From a checkpoint of a small transformer trained on Wikipedia: biases on query, key and value.
Each number is 128 + 24 x the weight over its row's rms, rounded and kept within 0 to 255. Layers, rows and columns count from 0. Numbers have three digits each. The size before them is the row's rms in percent of the matrix's.

# layer 4 MLP up, 768x160, rms 0.101, rows 562-582, columns 0-159
102:131124107089132075086151111128140120126103103120113126087106064140158118137130146090083121097111122132124100183109154109115127150119146165095136129142108124130110164158142153146144106107158146152105087101118087135122149140107145113139165136122123149074194114106121152104125154157087142084199089155149106121100129132154108148127138135134143114109115129138117101161121140118129096100124139102070104125144118123150120104136142109131125103153146143116124106109083183140122111133147122
107:102108136151095101122149141116123122123141098143115130119100131105159102092117098136092105166117148114118113153114127092135123111118127166119142131211166132124098135170129088117126133112171141137100141080141108141138093104135119109103151119115113100149154110138121103104122203114128138079111110125184135123083115142103148075147110114081105130106131124072123126126119114159164113090134119153123133142134121129144145092108120169172134157113144163103149112118137162116094095102137112
099:144098161137100117126126170099119129131142118165110127109135127116137134146124113136117156166111120109150114136094143142081132121155144137105119148137152139104134116145110115091132144033069161131114067100112077144124148076153121123096101158167141135147094165136116142125116109123146115137096162149178137129131104093139127134112135141116128093144095110164114176162104090119117140083138138138137102154152110131098128127139181131101130107134159176124145090124156126112133145156139108
103:091162106157122112096117135134138150104141138085136132117113131154050122091129106155071128134114145124124080153128109154136144132117078121113088126141151135119104151130123147131141121138114111144116122127132123113099137144130149076116114089159099137086109126096118111098101141119164138126111109083152096107110126107156137119172083136074113135120180157102163112153133133089137091139120094125135138136136145119150128094131138148132123202084145099141090149117128107154110156092119164
099:124075125139142082127165116134133129110138122125119135138139103117129111134114121121149125122141113114125161134098142094153144116150170117150147163131109127140107092159124176181076140152099126163135118119096105121168093143185105135164145153143179067124163098149149114136120157185105149133138092164126103116092142191141132080119123138138107127130121110121125148179130142113138144104118124134108120144142136145084133121148109113129137114128064126136105139130126096157091177148092127
099:194135108104093134127137125160123108130169112128131175083099136128140133115167113122162111126123132110131102078124158142121124153122133148117128135119062132157111153121125186125136132122134163111166140140104170125121114128116106154154145152139119131093119166083132147177083157106097083145103101145143090107139110106111155135133101125124156083147165142155135152126144149094140123134160123097099101105158136084121134130129112152103117120106167148194153137131100106121158106156133115
105:156124127140135104129125174116130142112130146163152207143114103147144137157120144098086147112106073114132122111168129146125125159167152167140139154168132128121156164138125129111152151155150062147131160143098119106144091167155142123141111111168148126100106162073111121145135151126109076124147133126111150141150110113121114122141133123162095104087172128134133136153149124145098112145145074130127126141134121122119095119145163091121157101057115171146122124124114125151135118099133152
109:146103150133160116144090147135134148091157117106125163136095127155105136145144127143148111155084155139117077126175131143124147135138103136161109114125149139120095157112156111100150112090136088106123124104139099126095082148124174158120143097080127156156142143161154125126127122128126116122158144104125098101114138146163077109169069138108147102170167156131158109134116143130162110158134189130136158124127160150138136115120147169116085125167115173161115116109143108100130137114082132
100:138117162111112168095131118121133135118135139159092130072152112149147109079098118144109107142148074086105092123143140105121107113128103108150115146107121120140142121092145178134162140114135120147159156161131154116144145102140107102148147126154146136131112109144126137144125113144123091093118109127096190148131081148122110135112131154157136119140167142118125114130125171059168140160094171100121135158146156120138115089139160141105180184173107129131144136166144129151095130099105126
090:130087106148129122095126114094132164163106110088131130140147131129112153145093126155139096116117167107160123114131108148156119150119152130111172136132136124133102100051085161110152094152144130153119154129091122107136116133076139100102141133132075111119142120111196091131142113186126131148145110116115148115106128112119122159135119183135180089147142130066140172147138133122138145131134138124144106143135142095147140147150117126146174179141110126129126103156130110098136150087092136
103:109090111091124106182113104091153204090128133092157143105073144121107152115149139139108121177138124136113110104096084099091123106103158106157127151121135101131067154135166136118079139149133129127092089160080120136090120118115145109118142129127142123103167133120112101118122179109145173108153079158132139124126142130144124153121131111109090153119150139098128137119147121125133095096152110123116152156142144146158108135139146106117139114129114137137106137101111120160175133081142134
092:103100146155127109118166162171094096191108121126143142143148162117127132096130113153156140134144144125160140084131117144103150120102139091156146132116063099108132148112128120125105133115184164143110122121108135145172114133127154122161141135121153090104107120135143071141113134161119137103134125132106147102178114135142111107122097176167068095153152200130123142127169133119151095121077126153124128121137132087160113102146126139103121138104138146155168134137124122153141160117132133
101:159128135107113113128137094062083159113093112117109129125124171139154094166124121128161108111177117119139133129172118123133136084131174129096112103159105144176109117096138123119097115109162120174160118122145083143118141127162123115152110104121114161149123111136150180117129154145095154119168108124134151124112131161128169116147075157117089135125107099129131113136114137084095131140123119143154160119170161145113114142084129140149086137098121179117099100137121135117154110110171143
108:099162136145131174081163132157108129137146141122152120131185171114133153122106159163103103119154097115145116097138139122041168118078153146121132095153141146122096149123129169145188129144132121160132138126104114131181110139126139131127147127120122147130137123125101137116123139153133132161146096120184135103133127142121167132112157180117123142091119153128093095122114108104163165141154125133136121120177171130131085123120156139141085142143179128136097098142142124157140111126107143
086:123133118117114132107129114168127126096137132090107132127115128162133124148077166133118161137158127135112103103146109164118139144098117156088126148087095107147126105129089111174122132110095112134118103105122139136127109136119122091103134092129159152109148160125179091105103112183097115074213163159149109110153122144153111153172150138131131129085088128136072100147108106132120120128093144102102132106136145107138130129095163112166147124141107142125172134102104121130132122141116077
097:136130153143099133102137136091151088119183116161130130101119131129128134139119124129132106148130123120155091195072129063145100119090143148130145101112119130156130134132132096121068092127080117161124151134146146124135161176094130129085103110105143122132141135137128111104129134127118134113110126149149122112103138165134082143071140170161116116076125148133106114159142158107126125170132111115129125095106131145166101146135107114103100153106114116091081165125097114097180152129152126
104:182110142095115153132136095107119120158128099106147142120122180141118132134118128139139125147133121139152122124147152119080122126098175166127123110100140157178095143127090174053144103171100126137135121109123159122147183138116102123154141119113161111159109100126132106157132141104087135177158137137145125128114142115126152132144125127080102150096124168106135152124170144117123069153174141088127154099175135129125118124147089126103112143158115129119088132109137116166120129152096098
103:101076102157127126103117152129136149086114124095164166144164107140162128108134128161142139129129178142136093106116129111108095142110128120103114074140144099116103140126122147136093123110121077154135130091130153088151144119097167128134110161116172125105146134142083173161136090137120113114109157153123127086092083145150105127118130128146127110113113169146168150144116148101135085134116117122148141142134180126095191107114098104164175138145127136118132158150181120118134150124130145
105:139127126111147066073147120123135150082147159147100108158106146118109141105141130130104136141142132144148092138127109123113138138173061135101132132108166122105126101146127079087117173125120155133150153105148086094167099169118142141126126087131144192141134097156121137101158115106120128167123141122082178121145143145141169141124153133134097126111129146142088101118130129083132105155120085145096108118159108130123156142132170154101127128123133123113094101151132132171136165116142100
102:152084129162119155090136115158123128148132122124104137148109119145125147135107173143168113168096141119127165194111096129172090108150151094119119078118119124118130140153154109127110129086162134100143093159120135083120139136081116135156097121176105095111115138127154109132105110125181159133150133095110145126141149109134171152169110129114065154130144137133148124154118106149133188110142116092120146085131141149143121121133149171146148105162137118170144149133146135100160114121143142
108:142138124144129104100182112128119141132144095132103095097117151136098112113107148130099119156137109107100108133131147144132121108135126142136107137119165125131108118170179134106153148171099127159114127141139146144150115123102130150164103139091126188093136107102192139148157104132108131127137181101178127154104148103137083100109146140150075122157105166164116150146116116127138135149138088091101134104134129147129057154171133151145132107143117151146098154136156153117168098093101143
# layer 4 MLP down (transposed), 768x160, rms 0.0819, rows 562-581, columns 0-159
103:113114121146119122124153162107111106094167086132137107157133147097121106124137128148133113128083136110154120126091138104158081123116142106120119149153156126144125060130105125104156134123117110100095129125094165146127109136144103113171119105119098137134099154125125124157125145088158135090131120126137107133096116101164116142130173091138132085124142097126120148108093218160133143141107103094126140146112166121102159082109080101168125166113116110132140118126165125101110117186100148
105:125138144121120162092155141130150153106123137161136101147123117097161120102166169097091111134136115118132091091116123164147137086132120116161112135152141088140118124104144177146130118135152099099160118129133152122114119139145138137129118144104130152137096143111119165111127110128143144122117152208156066121131114138102102141112107116153126118113121146082172166086148143122138133102180160156110131134150164115124091145133120140133137078160131124093140060187156095100159132137144119
100:117122175099149144187122117082122087131163131125102117094136106145111114165106146139067125130143142141135146158122117134107167136132134146194131101105150144131143130137116128164135124133151148147137162122117143135140129124115115146112115132134104132131095143132148096146114164144148140139091137115121076089123145175155142125124110141124123133110159137136056077118122187134153127140132142151107105128159122144141155142148105142164181139069174150103184164127097144144123123142117163
099:148134138129142133130129154168124134145134105128153074128119130134129130125128177125116166070113106139144143138144113132111157123143122095080130061107153147126112132117134161120063129107153120095162134081149132134114129182120114143129124098127111109105129093102142119130136145112115110116140130139066170142112127102145099081105126162112143125190148117140128123101123159169108102089131152124137113140119144111131192142126129090119121110098101140110096136127115135167105065109142078
097:122124112085135156112145109176128107127136119113109132165153104153122136131142142085154142129101133085111161143160160147102125131113124112139146107076129122119118113115147147136130157138100165121129135120161135102130147182119145114110096121062092126186105084127110120124113133150178141099120129124148176131100137125103134176113147118106142133132094131084146090140128110146115164131158088135126149105130133138101122129113111170129065157175163128146167127113107160156152079152154144
100:121129129163145111107069102129110161114104120134118109132147118101126146140177121120124116137107146130118118112173118090126106126150107195114124119103157099131122126119119128158132117137145162127137152101105150113130089128153128132109086120166091097136107107102115128116099091135110175125125130123058119112114107123141159104180132133105136101127127122128152160105143154072129130150185168112113114138109112154138113122137084123088155106185134096122164108218132129127114134137135129
100:131113139157142113130113146114169160155103126110179154144137132089143134102184161115132176115176130118115130139132118108114131136140146107150159115103140123151167076102065126147147105110133132173147136116144108066170132086127094144149158140164129160116104130148125147112118120095125101121144110106118173147151110109157150154117118160109123143079136143167129132147135154135188114075124128113117142090153142125138111154123081123122134117134129113126150151190119140119083136142118137
107:146122171084167154142144126105100123155091150138113124096129125147139125148144180143112125117140144163119113146117093135157084117143115167140150119119141076141098139098105153147113101163149149183133123149117147074136094223124130131143105124084146136133092104110129140121124108121155139135088153174137155102155088130130127146117107153128104135126113110102110130112133073118074121131114145131144121159145119157117112141184147125106135155140106067118120115155126142134112134113121120
104:148122137143118135143121141156086100110105102150119128124117089095153131130098127118109159101150088118111168194107097130112116105111128127156165117114120139103109113119176159106159147096108117130120128148077151141135125107096105102097103131148096146175187110137122122076122124110132127145107172118108167155107096182122127161131138116124166129116154139138131127084103164140161160113120151122091152166155155135103159115114152164139159131148137111123084117127101102130151144136113175
098:143142142118154134125165137166112110085069122175111137142131085111137146153106131107135142107165155122088129134110122114141143112107111094110135117093137117112126136168107122129079117152156107157152120150114129161151158139108105118092104120098147109143153101064126086116157129100106106122094161154142132147116149107136150133082128113129130144129155164176154143116089119096126105123104182124183141148086131148119116131171139090134126100132116108149095119161121178162140159126126162
105:143118129120129139117161145131132126142134144111140107160121126106080100120154105095083157145132121107153166103132129142085113148143130109150093129161145108127122090104155136124161124080183119118134136137136130131078185147110177163117131114167117133156144141148139134127123168121138123113082095134127148142131125103116138112111133085107149101091117129180084154138120116134143125206123200184111103145183156134157129109104143128119102133168155148108109102122123134125119113128133130
097:137099138094192144088169137105121110160132117121125157124175169168086100139111095127138104099133135223117110175150112131137145121139122114122124129116104114117106100166145081124129119156121145152112119129120106122126099162130109149112101155128156115120121126150114150120136136119117140135124115143176095103137158134147119130106132105171132147106123122135133129128151113102131110120088125130141191119075182094179127118147141161108123096146140130159120137102095071134134127092143136
099:122138122168109115137113128160099158127128151171107054124122132140166148143141095143150125126147136125119097121138125166142116104140107114141111138121146079095130098112150120124112124113091159166125170127116121124125143154180147100100097043136119148132106125137099159139148108100142139139123169153120122134107147122078123150157174205121103130128136152131172145151123117112135135151116112115108153166149093110144142149160132138118128093145106112091133122121145137147101145138056111
106:169137098155077139141180147145118119119129129112149085126124103138196142162122138075105135132079167143111103117111129141197128145146144158158173109135132157113118090149075121143157102144146163122121107138135137120108128114104102138146153109162121098150107146140139133155144108105111143121104103120127166130129107123135136171142108130136122117161122125154113116109088137113157109170117118123119122141103091181144094128125136115155134087113157125087140131136128147100138063134173101
091:134114168117095143123134104122147131104125112128132140132178155147133155147190120128186107151079123106132118146130129084113137145121131170125120087102091095118158098135124121143143137119139123146140194178147124090083145154135157105136099107151100124121115109163169119120151131121138133148093124138103150187138129105080102123145134112088135110159141152100141166098101155136152150145135113117103160122118162105125117151109111144169087118143168124133143143087142148114105136182145120
097:151169111138146120131138115133113167152135105137101161121127105125129158095132091137141049161142141116154138096137147096163092127152092089132160177116098122102149111111123154097169125122097120089125108109112155145099118110135108137119110112162137166139131151104070148128135112124082113155139122107148131172120114122118106190118175124122112123117102118094134121152107126099113159054129091077141126141138138101138111143137141124109118148129134128169124094142090135137111149166136125
103:096186106139169134136150136147136147115122121109121125125128070127101121122132137080124147128099138100101139145125145128190113123132103132123161147152160124074174126114147126157141106135131145129101153070143101138156090098068107105148125104131129134154122143126099154136136117139137142127102126118142151125105130119125123148123148126160087067185114154141093124148140113133074101070160158142144090166139174136177094137132148131130153137121129110112110104135132145149085134114139154
100:121105176098142182159157143116112120188165141100123138087100136161135149117104132142134162090124145136141155128115159134151142056132089107133111104138110132179133111142106147103104102174134176092101131140127153118142139148088137158144136160104098063103150159170151142136115138158146128099144126110156131142120141171093117110143088109125157112158108116125111124117133104137095119112089135143113101149086110083141105117130154099146082129120134137138115129138122126113131096134136112
103:119133142099189121087137145081136134096094103146136125138161100139181112153111130098122102115117125183108139107124120115098099081118105159155120100118139111167099128135122141159115099119115142097125136110110087147149140154142133111089110137139146122118149136145102161118131127093121162108126154136131109155123195103163128133138141199107108116128148083133170155142111118129127099136111109129197106164140127114158111118152127096137167128165136140111142086151098124116125177104119127
100:082142162136149139155151118115133098129155142133092126113137112141118158140163141155110150119131141152110140148118148140150145118101124101135087178091111093119111115142123104147089158153101110130151110163120115111097119113147151114110151163096150131112151120125077153124118095124081098123123135153135137137176110163115114121161116112107174089134130153128142128091118103118137137098173091136132100065118121113122108102108117064122124137038136083127137126125100081121120107129097121